Weights of a small GPT-style language model, trained from scratch on English Wikipedia.
Size: 14 layers, 6 heads of 32, MLP 576 tanh GELU, vocabulary 32000, 11.4M parameters.
Training: a variant of Muon for these matrices, 284M tokens, 4329 steps.
Each number is 50 + 15 x the weight over its row's rms, rounded and kept within 0 to 99. Layers, rows and columns count from 0. The size before them is the row's rms in percent of the matrix's.

# down: layer 6 MLP down (transposed), 576x192, rms 0.0456, rows 53-105, columns 128-191
# up: layer 6 MLP up, 576x192, rms 0.0841, rows 54-105, columns 128-191
down53 103:39 29 46 38 37 42 41 55 57 48 67 55 41 79 37 30 31 59 52 55 36 49 61 58 45 49 44 47 50 72 48 44 35 55 72 57 54 39 23 55 63 44 62 30 10 88 60 64 20 71 67 64 71 75 54 70 54 28 61 38 39 31 47 31
up54 099:29 49 41 59 44 69 31 46 37 44 50 64 30 65 22 38 61 64 43 51 59 49 33 53 46 52 69 50 30 73 66 54 53 47 28 53 80 42 58 42 26 57 55 57 46 81 65 44 55 56 51 50 46 55 52 27 52 30 60 66 45 52 49 44
down54 098:48 48 71 53 48 61 59 37 36 75 63 66 50 36 45 37 43 72 54 61 48 49 44 30 29 62 54 51 52 33 54 69 56 68 31 52 59 55 23 46 27 40 76 53 36 46 28 96 52 58 53 73 27 44 23 70 40 40 44 58 56 56 58 49
up55 095:45 55 40 30 19 47 58 71 59 35 36 56 45 45 59 48 45 46 54 65 74 56 62 45 69 39 45 39 50 57 36 42 48 83 40 60 48 36 52 73 27 70 82 60 48 22 64 37 34 51 34 41 46 44 54 39 70 68 61 64 66 49 55 71
down55 098:30 50 71 46 40 42 48 45 56 54 32 68 26 27 44 60 52 42 54 42 75 44 49 33 42 60 48 60 47 05 68 46 47 58 56 39 39 52 32 59 72 41 49 40 87 35 85 46 84 76 54 63 59 43 53 41 57 45 49 47 94 42 48 28
up56 108:67 59 61 47 64 42 46 54 43 44 43 38 44 48 45 42 59 53 43 51 42 41 72 46 11 28 61 62 83 48 70 70 58 99 63 36 52 09 52 72 37 59 42 42 31 62 44 56 41 50 47 41 40 41 35 41 37 61 57 55 49 50 46 38
down56 111:54 51 22 41 55 17 49 46 29 69 41 77 49 60 34 65 42 50 53 26 36 34 64 41 63 50 62 50 39 55 34 39 58 34 89 51 24 67 50 51 55 59 48 30 58 49 61 71 42 57 26 33 37 52 57 76 56 52 56 43 65 40 56 59
up57 107:37 60 67 47 51 55 60 56 34 64 53 68 60 66 46 32 37 23 47 77 46 64 35 36 15 43 43 45 47 43 55 41 35 70 64 60 47 40 47 68 44 40 51 85 49 57 65 26 38 42 51 53 39 54 50 50 78 63 47 24 42 42 53 76
down57 099:77 36 43 36 40 51 59 45 56 68 54 53 51 55 59 38 22 29 49 76 52 67 47 22 64 55 39 11 00 47 45 44 70 47 26 38 47 49 53 47 49 50 61 68 63 25 57 52 35 42 47 22 54 69 57 44 71 53 39 26 51 60 34 47
up58 098:35 45 71 51 59 52 37 67 55 57 77 57 47 71 19 42 23 47 65 45 44 62 40 18 44 24 37 26 55 82 48 80 64 53 49 66 39 41 44 32 68 38 11 45 30 61 64 35 47 44 56 58 55 49 51 23 31 51 54 65 54 64 66 48
down58 095:54 53 65 67 63 44 57 16 42 46 57 50 61 46 74 44 41 29 47 51 37 29 55 51 51 38 38 55 45 10 37 48 62 33 56 65 80 70 67 57 36 38 40 74 57 59 57 74 55 68 57 47 91 26 62 65 43 55 52 49 42 69 35 59
up59 090:56 47 58 62 54 71 55 63 53 56 72 39 56 54 40 57 48 64 72 73 42 35 54 58 59 56 45 28 45 42 70 50 57 47 32 24 48 24 48 82 27 50 42 40 51 23 67 43 70 41 68 50 28 70 68 30 62 32 52 51 32 49 40 52
down59 091:69 54 49 56 56 56 49 33 34 64 60 57 34 15 62 31 71 67 50 43 62 34 70 14 59 45 69 84 54 27 45 81 66 45 72 66 62 38 78 58 60 46 58 39 61 80 57 48 42 72 64 37 37 21 45 38 50 59 48 41 58 47 22 50
up60 099:47 50 41 37 32 67 54 48 39 37 55 33 61 65 53 49 55 50 43 47 40 37 56 55 71 65 47 50 53 47 48 55 54 34 46 41 49 56 36 26 68 39 19 30 71 68 67 51 27 54 59 47 68 22 55 56 84 38 52 50 61 51 14 61
down60 105:32 62 59 47 38 18 95 41 52 51 49 40 56 38 52 35 69 52 15 42 62 26 68 51 87 50 60 45 53 59 44 52 61 74 64 49 58 43 47 70 36 51 69 61 46 48 54 39 70 71 50 39 44 66 57 33 58 59 17 46 38 62 51 43
up61 114:48 60 42 52 75 65 64 40 64 33 43 36 41 44 60 59 54 31 57 32 46 41 65 70 10 33 62 31 49 53 31 61 72 47 41 49 28 43 46 83 59 52 58 41 37 33 48 35 30 70 66 51 54 61 82 46 72 45 75 53 68 62 40 54
down61 116:60 64 40 44 62 56 55 68 57 43 63 43 33 41 47 32 33 45 19 58 29 60 61 42 50 39 49 46 31 45 56 46 39 39 39 53 47 51 67 62 41 71 52 28 55 33 29 84 62 40 62 63 37 57 51 49 55 49 63 36 39 64 39 51
up62 091:73 60 43 42 53 51 41 34 79 37 58 73 63 40 47 45 24 38 56 41 41 56 46 42 57 72 43 52 43 66 62 57 27 71 55 50 77 61 49 87 38 45 32 52 61 47 53 70 64 42 43 05 61 39 53 61 41 26 51 42 52 51 47 64
down62 088:32 44 80 59 76 20 68 57 35 53 57 68 15 23 61 70 53 52 53 42 52 43 55 37 62 40 28 78 44 50 53 74 61 50 39 69 52 47 68 49 22 27 50 66 54 63 80 32 73 71 52 47 87 47 57 38 42 46 60 31 46 15 43 55
up63 109:47 56 68 74 55 44 58 60 51 53 59 37 40 36 62 56 62 80 51 58 36 48 60 68 54 49 64 42 37 57 55 56 43 54 33 53 54 51 38 47 55 56 57 49 23 42 77 64 73 54 05 67 37 49 56 48 49 57 55 48 61 33 71 47
down63 105:63 51 41 26 57 62 68 56 57 36 08 48 53 31 27 56 56 24 35 60 56 41 35 03 41 60 49 59 66 62 20 43 48 69 44 48 39 39 48 67 48 67 64 49 47 44 50 65 70 51 53 68 61 54 45 61 55 65 89 41 48 44 23 56
up64 095:67 36 35 40 33 61 57 61 50 15 55 32 62 36 45 19 49 25 54 49 51 23 63 44 67 60 33 28 53 67 41 49 43 62 61 52 39 78 56 60 81 39 42 54 46 75 82 35 27 51 37 47 45 51 35 35 46 48 47 51 65 57 39 64
down64 095:45 60 49 49 63 45 70 59 54 70 59 48 74 56 47 68 49 67 45 27 55 75 58 51 24 65 53 67 62 60 36 32 41 56 45 39 65 44 73 45 28 64 51 41 39 56 46 15 52 25 59 41 39 21 65 36 21 00 59 18 62 47 66 40
up65 123:50 52 40 25 63 32 48 76 61 61 68 56 40 24 35 63 12 48 49 52 53 44 51 53 81 44 45 25 64 69 63 41 53 38 37 41 49 68 66 43 34 69 56 37 42 39 53 46 51 76 30 56 42 59 56 59 44 53 28 67 78 19 44 50
down65 122:62 46 46 45 38 46 83 67 56 81 80 68 38 27 31 73 46 31 55 61 47 40 55 37 60 43 52 43 48 56 27 46 44 32 06 51 53 73 53 60 37 43 63 48 57 42 54 70 51 77 35 58 42 60 57 62 53 43 52 44 54 29 44 78
up66 085:71 32 58 69 74 41 34 44 39 53 54 55 47 61 45 57 57 70 61 49 48 81 50 65 46 31 53 32 64 75 48 62 38 67 63 25 63 50 69 32 55 78 72 47 30 58 47 47 29 17 28 39 32 28 40 41 52 38 32 53 60 49 59 61
down66 080:60 60 38 88 50 46 54 62 72 48 44 59 32 38 52 71 34 47 28 47 71 49 33 52 43 60 47 60 56 39 63 38 51 24 33 45 33 47 52 42 70 23 50 54 53 63 34 41 57 61 34 27 44 26 42 46 62 36 55 30 27 44 38 59
up67 090:51 88 44 54 73 59 56 62 27 34 37 68 46 43 42 54 26 67 67 63 53 48 64 85 56 21 39 64 44 57 61 46 38 65 41 24 50 58 41 38 71 45 47 31 45 42 53 31 60 47 34 44 39 51 25 47 55 41 60 79 84 69 45 67
down67 091:60 50 49 69 92 36 65 50 47 46 51 47 63 38 42 67 62 40 64 65 95 75 42 30 28 34 66 77 65 54 37 52 46 45 46 78 91 56 38 65 63 61 56 50 32 36 58 45 53 77 61 73 50 45 42 32 34 49 35 52 20 64 42 44
up68 116:30 68 43 51 56 51 57 62 84 30 94 34 51 38 62 49 53 33 61 66 45 30 65 38 26 64 52 51 40 46 64 43 67 35 22 38 52 68 44 53 47 63 59 41 55 63 58 50 61 62 92 71 33 29 53 40 40 33 79 62 31 56 49 17
down68 125:44 60 35 33 74 26 44 30 50 43 46 48 32 44 78 50 49 62 34 53 67 69 69 65 24 76 43 75 30 26 70 33 79 61 31 61 44 24 59 18 45 47 74 50 58 70 78 54 72 42 70 47 72 56 43 61 69 59 41 35 67 31 33 42
up69 095:39 50 74 72 47 60 49 36 71 29 36 35 82 56 61 44 38 36 46 54 48 52 65 55 45 44 27 17 30 49 46 28 37 72 28 59 58 55 74 29 58 48 71 31 46 55 59 39 34 56 50 35 42 43 64 41 68 39 65 60 39 46 55 92
down69 088:47 34 51 49 58 46 43 54 75 35 57 64 41 35 38 43 34 43 39 50 33 63 26 44 80 78 91 53 44 51 43 32 59 44 60 47 66 50 58 44 39 62 47 60 43 68 58 46 59 49 50 66 57 69 64 68 66 84 35 47 45 43 53 35
up70 098:72 64 38 45 66 79 41 40 50 31 60 45 64 28 54 71 58 36 71 59 53 31 49 66 32 56 46 29 43 58 51 44 63 59 57 40 22 45 40 60 27 43 30 52 35 44 66 56 58 38 44 66 64 51 63 53 56 47 49 44 32 67 45 49
down70 096:57 47 39 28 55 37 39 49 78 40 39 84 61 49 47 56 61 64 35 26 56 35 47 99 50 32 32 71 26 63 53 36 35 55 49 65 56 62 44 48 37 32 54 49 41 65 63 81 62 31 59 71 52 36 32 45 54 61 55 53 49 09 36 54
up71 095:62 79 69 16 27 67 56 40 27 60 51 29 49 32 40 69 37 32 48 54 36 46 38 43 43 64 53 66 60 28 44 30 17 39 44 44 28 13 25 43 44 52 41 61 33 46 56 39 73 40 57 55 00 46 40 63 86 63 35 37 52 43 45 41
down71 086:45 74 62 29 48 74 53 48 78 59 48 55 32 24 57 67 57 58 75 39 53 39 34 25 40 37 46 65 46 20 90 18 37 45 42 54 43 61 34 22 55 50 55 27 39 41 49 67 60 61 46 27 16 22 51 55 19 22 50 51 78 29 41 27
up72 096:22 63 85 08 61 64 55 55 63 54 58 45 65 40 37 29 35 48 34 51 46 43 49 54 33 32 33 40 45 32 47 40 42 39 61 43 21 62 84 60 54 76 51 76 64 64 20 63 44 52 42 46 43 45 68 50 61 16 72 66 40 35 32 58
down72 099:43 51 60 78 38 31 51 34 24 45 35 50 22 50 58 45 76 58 36 52 57 47 33 51 26 69 40 28 38 68 35 41 61 34 58 59 58 52 52 56 46 46 35 31 50 33 54 39 30 75 59 78 44 75 59 43 55 72 26 26 40 52 45 45
up73 091:48 42 23 38 31 78 70 73 37 50 78 80 40 51 69 59 41 48 25 68 17 39 38 55 50 52 47 48 50 36 60 68 58 38 24 52 65 41 56 51 58 49 32 34 61 48 69 56 68 33 42 39 61 36 38 53 51 51 73 78 50 47 66 55
down73 090:43 58 66 45 70 34 29 25 55 44 42 29 33 26 62 65 37 49 48 48 45 64 41 38 34 62 33 60 46 50 41 47 32 58 59 54 40 58 82 45 27 42 57 23 47 23 57 48 49 28 46 46 71 51 46 76 73 59 21 29 61 47 66 55
up74 093:28 50 46 59 41 35 56 51 43 53 29 44 46 57 56 71 34 72 44 49 65 46 72 48 79 42 51 39 49 73 56 50 55 48 41 27 71 40 35 10 51 54 55 45 26 88 63 49 58 65 71 31 64 60 48 57 23 49 63 47 39 60 47 62
down74 097:50 59 53 62 29 94 75 21 54 53 46 45 36 68 34 60 59 71 40 58 46 83 68 73 59 41 31 47 37 42 56 71 65 74 65 33 45 41 39 50 59 33 36 74 46 24 55 45 76 40 32 34 58 34 52 35 32 42 60 41 60 61 44 31
up75 098:65 70 55 71 34 46 52 44 34 37 47 38 52 53 57 54 59 51 78 46 53 61 76 60 52 19 74 61 56 41 91 56 44 64 46 37 59 50 70 40 45 33 31 67 56 56 39 50 59 41 61 37 66 53 27 56 58 69 65 54 34 51 71 44
down75 103:51 59 32 47 67 50 72 44 72 59 76 44 38 34 60 44 53 58 44 69 33 60 33 55 46 65 74 58 53 26 79 46 50 68 40 57 69 52 53 62 60 60 44 56 60 73 81 39 30 21 52 47 28 39 42 32 73 90 50 48 44 60 15 36
up76 118:31 29 30 40 23 49 55 59 27 34 58 79 42 65 57 45 51 26 53 58 53 48 55 71 52 47 48 56 22 50 70 76 44 51 78 49 33 25 34 48 48 39 46 61 75 61 55 54 54 74 37 29 74 37 65 38 84 41 59 13 67 37 63 51
down76 120:31 34 61 57 93 80 28 38 50 53 50 40 20 44 37 58 53 63 51 77 43 42 41 44 65 34 60 37 70 05 63 51 59 34 74 47 43 49 30 40 36 56 53 39 65 49 65 63 56 51 23 48 66 40 69 63 64 56 49 64 56 49 56 28
up77 096:76 33 64 65 36 64 43 25 52 27 43 45 34 39 32 75 64 34 59 68 48 51 25 56 50 51 45 49 76 57 47 39 55 61 31 47 29 75 58 52 73 58 67 47 53 62 38 39 52 49 37 49 58 35 36 61 77 71 57 63 46 30 41 78
down77 097:74 64 50 54 27 60 56 33 38 70 58 41 26 41 66 66 51 47 34 58 53 47 33 52 44 50 35 56 90 40 30 55 72 61 70 63 68 51 27 74 39 34 72 36 77 60 33 46 71 52 62 49 34 37 56 51 53 54 29 34 39 67 52 80
up78 114:44 53 61 59 41 53 74 39 44 16 65 71 69 55 41 42 48 39 41 50 52 75 94 58 62 43 43 23 59 55 56 38 41 46 66 59 64 52 58 66 22 66 70 40 49 12 37 45 58 37 50 45 41 57 33 62 35 60 81 51 71 56 54 49
down78 124:36 50 22 42 40 40 18 65 50 77 44 41 75 44 48 44 46 42 52 46 51 51 56 29 45 64 41 38 33 48 55 57 26 46 57 66 55 43 50 48 44 79 38 77 54 62 47 45 38 38 78 47 38 48 40 66 44 58 67 56 49 63 08 69
up79 112:67 87 62 36 52 31 35 60 37 83 45 62 46 64 76 51 30 55 47 75 66 52 32 43 21 44 52 38 40 47 58 42 43 47 37 45 38 27 61 40 54 38 57 57 73 62 62 54 75 51 34 69 61 47 48 52 68 35 63 57 55 61 15 30
down79 106:52 33 48 79 34 22 64 53 47 52 47 35 48 45 63 37 32 62 73 47 19 40 37 21 44 48 44 63 25 69 53 67 50 22 58 45 53 66 45 09 75 33 77 66 48 73 55 34 47 93 20 69 28 67 73 46 56 39 50 47 52 37 38 43
up80 088:31 50 57 68 68 29 30 35 64 24 52 41 48 48 48 27 52 42 53 48 42 52 46 63 61 85 32 45 43 63 50 54 52 20 76 54 59 66 65 57 62 50 55 72 65 60 46 36 52 41 61 37 60 30 77 46 40 70 66 41 77 64 41 38
down80 081:47 63 25 42 80 62 62 26 80 69 50 61 48 64 84 21 49 70 65 34 61 50 58 33 49 44 42 47 51 48 45 31 50 71 51 31 70 63 84 65 58 36 73 44 44 45 56 62 61 65 65 37 25 64 54 60 36 46 49 75 55 32 37 23
up81 089:59 45 47 91 67 51 37 62 60 40 22 35 51 44 49 26 38 63 39 74 58 46 47 75 47 37 83 54 50 73 72 51 37 61 39 32 18 55 47 74 47 46 49 69 59 53 29 46 45 43 34 34 34 50 50 52 64 30 38 57 52 77 10 51
down81 086:43 51 45 59 44 40 44 31 56 63 49 48 53 40 44 84 30 64 59 43 52 78 31 26 62 80 68 57 37 38 13 27 68 55 56 56 49 36 59 41 39 58 65 56 57 39 46 60 49 42 50 59 27 54 56 48 45 60 24 43 65 57 55 58
up82 105:81 56 16 65 55 63 44 49 47 65 50 42 56 31 73 50 66 41 31 43 50 37 60 40 52 49 42 38 48 37 33 38 59 77 48 54 65 34 48 54 55 41 42 34 76 56 69 30 55 43 59 49 51 60 49 66 69 53 66 39 60 45 36 58
down82 100:25 61 44 96 29 50 55 64 42 15 45 69 71 29 55 49 49 32 74 50 50 60 35 35 22 69 67 46 56 67 67 52 35 81 65 72 63 26 54 45 51 61 15 46 39 60 52 50 32 65 29 71 41 30 77 54 31 38 45 74 55 40 69 43
up83 101:39 86 60 68 41 64 66 43 29 48 56 52 78 56 78 64 33 35 40 46 66 58 32 47 60 17 77 24 46 65 35 60 30 63 36 53 50 43 51 68 25 44 40 63 41 66 74 69 57 40 48 29 62 64 57 28 32 18 53 70 36 41 69 42
down83 097:48 38 42 16 65 42 21 49 54 50 38 47 67 37 82 69 57 52 42 34 57 48 63 47 28 52 69 87 23 51 65 60 55 38 46 57 41 62 30 45 64 51 44 18 37 28 44 33 48 38 58 51 48 58 33 50 56 48 41 53 51 65 47 81
up84 102:63 53 39 71 43 59 76 37 39 46 33 67 46 33 83 51 86 48 56 45 59 42 71 34 44 37 64 31 32 27 60 66 78 47 53 39 21 47 44 17 57 68 51 34 36 63 54 36 38 39 54 58 42 56 44 40 61 22 57 80 39 46 49 67
down84 111:56 24 29 50 38 46 54 35 65 57 73 43 46 25 35 47 46 51 71 66 45 33 35 54 44 57 26 48 74 40 57 33 64 48 67 67 42 80 79 25 72 47 37 77 47 59 55 64 53 63 45 52 62 36 41 18 22 44 49 71 61 38 50 62
up85 091:42 50 51 56 68 39 30 57 52 41 53 60 30 42 53 26 42 48 25 67 69 70 54 57 38 63 57 54 64 50 79 66 61 07 70 48 23 52 41 34 47 75 47 50 42 51 41 61 31 28 50 50 25 37 30 27 46 69 73 77 53 48 58 67
down85 102:48 48 20 66 32 41 56 57 53 63 60 40 52 44 53 69 69 61 47 20 37 46 52 51 36 47 25 22 42 36 32 29 43 61 45 37 50 64 48 67 91 34 45 42 49 55 42 71 59 54 38 69 52 62 67 81 32 51 25 48 72 57 50 54
up86 095:79 44 67 79 55 33 57 52 56 28 60 60 72 68 37 64 67 53 30 72 15 26 58 63 39 49 27 53 40 49 10 41 53 52 67 60 22 58 32 70 56 60 50 22 67 53 68 51 56 61 18 50 32 46 56 45 47 41 64 38 75 33 57 45
down86 098:46 16 68 45 31 34 44 52 45 54 64 65 42 59 58 34 66 67 51 06 53 32 62 40 30 30 46 26 48 58 49 55 48 66 53 48 53 45 71 56 29 50 51 42 53 60 67 53 34 69 56 29 48 52 59 49 70 31 42 34 51 61 74 28
up87 107:49 47 36 40 69 63 33 16 57 59 36 40 42 46 42 38 49 51 71 55 42 62 26 29 66 55 41 58 42 60 59 54 26 58 40 44 47 49 46 23 43 52 33 55 69 57 50 74 70 31 26 49 39 63 35 25 47 42 71 67 24 43 56 44
down87 106:33 41 57 83 77 76 47 67 64 60 46 46 29 63 42 37 57 40 63 38 54 71 53 62 75 59 33 64 55 75 26 38 49 38 39 29 30 52 56 65 47 41 46 28 33 50 42 41 78 52 41 47 51 36 51 45 14 59 57 69 26 72 59 49
up88 094:51 50 58 29 45 55 77 70 49 18 51 75 63 48 42 33 81 45 45 36 41 95 61 62 69 54 83 57 49 73 82 53 24 31 24 62 74 52 40 68 79 39 47 51 56 66 84 37 37 49 37 58 09 27 66 48 76 49 39 45 51 31 55 39
down88 092:55 47 46 52 07 49 35 68 59 62 18 44 36 53 44 53 47 43 72 72 58 35 63 42 66 30 33 39 66 42 38 20 61 81 68 72 46 40 60 58 53 41 39 76 53 37 35 76 73 67 51 66 38 66 45 70 25 58 59 49 30 35 26 50
up89 094:65 38 57 76 47 48 63 45 49 37 63 43 41 56 60 36 56 55 77 66 55 20 39 70 39 49 60 50 56 85 53 43 11 44 45 43 45 28 54 89 30 64 32 68 71 69 49 38 89 48 57 67 27 46 57 63 21 30 42 57 62 58 35 43
down89 101:46 38 50 40 62 74 56 31 53 40 48 64 36 42 76 35 54 57 63 46 48 31 27 53 24 17 84 58 60 15 33 31 69 39 45 64 39 34 40 31 57 47 57 24 73 39 25 62 21 54 47 25 49 56 45 65 66 23 42 32 72 64 44 47
up90 096:64 76 57 63 64 31 53 50 39 49 53 48 27 26 44 26 46 50 87 17 51 65 57 39 48 65 44 15 22 62 39 83 28 67 55 59 54 66 54 45 34 23 43 50 38 41 31 63 60 67 45 55 41 46 58 27 72 56 36 46 43 52 63 57
down90 105:38 54 39 55 35 65 47 56 46 33 11 54 62 74 67 39 27 57 70 33 44 41 57 65 60 33 66 54 65 52 56 37 58 35 25 34 56 54 40 67 32 47 78 55 41 81 46 52 70 61 53 31 68 38 47 66 48 36 48 70 53 39 38 44
up91 095:59 58 66 56 38 30 69 38 48 29 46 68 52 64 69 33 55 56 64 69 69 48 45 67 56 63 63 25 41 25 55 44 42 43 52 56 40 53 32 80 92 23 66 43 48 54 52 60 53 87 49 59 40 55 66 65 35 52 53 48 87 29 41 60
down91 099:52 07 51 42 58 61 61 53 47 46 72 44 62 47 52 57 16 40 65 29 66 55 35 77 67 51 34 45 72 47 48 34 63 81 51 34 35 33 44 62 52 75 47 33 86 36 55 75 44 55 55 22 36 46 37 50 32 43 56 63 78 80 58 55
up92 091:38 59 72 35 42 74 43 39 50 36 67 31 37 93 55 82 36 46 44 53 42 39 44 36 59 62 26 34 62 36 43 57 80 57 49 42 41 64 29 82 53 61 51 58 73 51 48 35 67 35 50 82 61 60 72 65 48 57 83 57 56 53 61 54
down92 092:56 44 39 73 68 73 44 51 75 66 64 69 64 64 48 58 40 82 78 43 46 65 56 56 48 46 58 61 40 37 73 46 44 43 21 71 53 75 52 27 37 38 49 65 38 79 82 68 29 54 41 53 46 29 49 58 60 45 35 53 52 46 25 23
up93 104:24 47 34 61 30 57 37 39 62 82 33 57 69 52 65 64 29 44 46 49 41 36 79 38 47 67 44 46 26 70 75 51 55 49 66 57 70 60 64 67 45 69 39 41 44 52 46 40 26 58 44 37 30 71 50 50 89 46 64 47 18 01 37 43
down93 103:60 50 57 58 74 86 52 57 18 64 34 49 71 54 46 57 46 59 61 81 46 56 52 76 23 55 68 65 62 44 20 40 64 51 38 61 60 46 32 13 41 39 31 51 25 37 37 70 47 33 44 75 59 38 57 37 42 58 52 53 45 60 31 52
up94 106:65 48 34 65 44 51 57 49 32 57 80 56 52 53 19 47 65 54 64 34 69 31 50 36 32 56 43 59 71 48 47 82 34 51 38 71 56 12 45 49 45 64 42 37 31 32 49 34 49 53 59 78 41 60 71 56 45 44 60 62 45 36 45 62
down94 100:46 73 33 21 48 28 58 64 58 64 28 55 71 55 62 50 40 40 46 75 46 58 35 51 77 26 43 41 67 65 42 36 53 78 61 48 83 29 48 88 64 47 62 32 62 32 18 83 44 61 37 42 71 66 34 63 38 52 35 39 39 63 74 28
up95 083:44 41 58 55 47 48 69 48 51 45 35 25 49 75 60 58 48 40 64 29 63 42 58 72 73 55 62 43 17 96 72 67 45 67 39 43 48 64 37 64 41 80 36 42 59 81 39 37 58 41 55 38 58 41 62 69 67 59 41 56 47 58 42 62
down95 088:40 53 47 52 51 62 70 50 77 15 47 45 52 54 50 56 81 84 41 41 54 70 31 33 38 41 50 53 48 42 52 51 31 64 43 26 45 48 60 57 41 33 48 64 78 55 59 12 66 33 43 54 54 46 59 53 34 64 56 67 69 46 45 21
up96 098:66 41 20 49 36 55 54 63 32 43 37 59 42 66 55 59 54 62 53 42 71 33 42 47 58 48 34 26 27 56 41 52 46 63 60 54 40 53 24 74 50 81 51 35 66 54 44 19 39 47 54 75 65 72 77 72 85 47 44 60 82 49 32 44
down96 099:21 55 58 80 64 57 47 68 34 60 69 35 37 57 67 45 44 59 29 21 56 47 67 42 60 36 87 53 58 53 60 52 60 44 52 27 56 52 34 65 22 46 72 61 54 46 42 47 55 69 18 43 58 42 52 44 34 34 18 75 27 41 61 45
up97 098:38 43 44 65 49 52 45 48 37 29 32 43 62 45 55 28 47 63 53 77 74 58 37 36 55 52 50 44 36 56 46 47 58 52 45 51 46 76 31 52 32 31 54 44 73 59 41 46 59 67 67 59 28 66 38 53 69 49 60 64 49 57 52 54
down97 091:52 52 29 30 47 72 63 64 43 45 65 45 61 97 33 49 50 47 67 32 62 35 36 28 38 46 34 48 50 45 45 39 30 78 57 52 40 58 66 45 51 40 47 50 58 43 44 30 58 50 37 70 69 37 44 42 36 32 56 52 36 41 70 23
up98 092:39 52 42 39 70 43 40 75 50 19 42 47 52 29 72 60 39 64 57 42 34 52 53 48 77 58 48 67 48 33 67 63 45 33 55 67 62 05 64 24 46 72 46 40 30 59 59 77 62 53 60 61 36 35 42 39 56 54 90 49 54 78 32 56
down98 102:42 56 42 58 53 50 40 44 36 60 59 32 36 43 34 29 30 55 54 36 68 43 51 34 44 40 40 39 65 51 64 70 43 76 67 40 41 55 36 53 85 48 48 56 74 48 68 69 14 41 51 58 40 50 42 35 41 78 27 37 65 39 60 51
up99 101:56 39 58 52 31 36 58 63 34 64 19 43 33 63 61 53 48 63 46 38 62 55 61 39 47 56 57 46 37 93 74 60 51 51 62 21 41 46 69 47 57 62 51 39 45 51 65 59 51 72 63 41 49 46 53 31 38 37 71 63 46 35 33 56
down99 098:52 47 50 64 64 23 34 53 43 44 42 75 35 38 57 51 31 41 15 27 56 65 48 32 45 45 55 83 25 48 69 50 47 67 38 43 61 67 74 36 47 43 44 53 45 57 74 62 37 47 26 73 52 44 51 50 54 46 44 28 60 56 35 53
up100 100:45 50 39 43 60 57 37 38 60 56 69 45 70 73 95 44 52 70 58 43 36 40 72 40 43 43 39 64 33 28 45 23 69 49 64 49 48 26 28 36 34 63 32 36 24 74 43 62 72 70 65 56 68 37 39 49 66 43 67 36 28 66 51 31
down100 093:73 39 41 35 59 47 86 20 61 46 44 58 56 58 50 63 52 33 29 58 45 53 42 73 70 45 45 43 58 72 78 33 55 35 66 29 38 42 67 33 34 44 43 49 42 65 47 44 71 33 57 65 47 38 43 48 59 55 38 40 83 40 65 26
up101 086:48 50 46 47 66 90 37 56 43 33 43 48 43 45 57 45 47 50 54 52 50 47 43 45 47 45 58 17 41 50 63 79 68 57 68 46 23 40 20 59 41 34 56 67 85 51 68 58 31 58 20 32 61 56 63 25 39 35 61 55 71 43 53 55
down101 092:57 51 40 52 56 43 52 48 46 59 57 45 53 22 74 63 43 81 27 18 53 45 53 22 57 35 32 62 69 71 45 61 40 63 49 27 67 43 81 45 52 31 40 59 35 62 64 74 18 61 24 71 52 39 55 55 58 44 38 14 48 45 28 44
up102 085:40 71 65 69 48 21 46 26 46 30 64 35 42 74 65 84 43 50 48 83 51 53 58 60 49 58 32 30 35 57 40 64 70 40 24 48 54 60 31 77 53 56 50 62 73 52 40 46 32 61 49 46 45 43 37 41 52 57 49 56 21 46 74 50
down102 083:32 61 52 68 51 63 71 53 51 45 52 44 12 50 44 63 50 35 34 10 61 54 33 21 33 61 67 64 61 45 59 46 72 40 14 66 56 76 42 39 59 33 38 62 23 29 61 64 76 72 51 56 68 34 68 62 36 43 59 53 75 46 48 43
up103 109:75 65 49 55 27 51 60 70 21 38 39 72 47 52 34 58 62 44 63 58 39 38 21 36 69 17 25 23 63 81 49 76 48 42 62 49 86 54 63 38 28 61 25 42 49 28 57 44 71 75 32 58 54 73 39 47 35 46 57 66 50 47 63 56
down103 114:37 33 58 40 28 68 44 52 45 36 45 57 40 25 34 43 45 57 58 41 62 76 79 16 42 38 54 43 33 68 64 37 69 39 52 57 36 49 92 52 26 54 33 53 38 35 31 70 41 55 24 92 82 55 33 48 75 42 46 48 63 60 52 47
up104 099:58 39 68 35 37 61 60 55 47 34 29 52 11 40 66 42 31 38 57 63 29 56 52 46 50 24 58 61 41 63 56 49 39 16 66 36 34 36 50 60 24 43 41 63 47 54 56 63 23 49 49 26 45 58 48 23 63 29 77 61 49 41 39 66
down104 097:53 49 34 49 62 45 35 28 36 57 58 61 49 52 36 83 73 32 43 34 76 45 50 35 39 73 63 39 68 34 61 45 67 86 53 39 28 61 48 44 56 50 57 35 72 53 63 46 61 57 77 53 76 32 59 65 19 58 44 33 24 72 66 39
up105 086:44 64 69 55 57 75 50 69 31 40 21 55 16 50 52 50 33 63 60 52 59 47 43 36 40 51 44 40 66 35 66 53 31 45 42 52 34 53 31 43 79 48 77 66 55 28 33 54 60 38 17 57 34 45 37 63 53 47 37 44 50 56 60 66
down105 105:36 78 40 51 52 54 45 38 61 58 64 54 71 51 63 61 27 38 23 45 30 70 51 57 52 34 48 53 56 66 52 63 67 58 40 53 66 47 44 20 78 65 62 35 35 53 64 69 68 37 27 27 50 60 58 58 62 49 48 32 31 72 18 62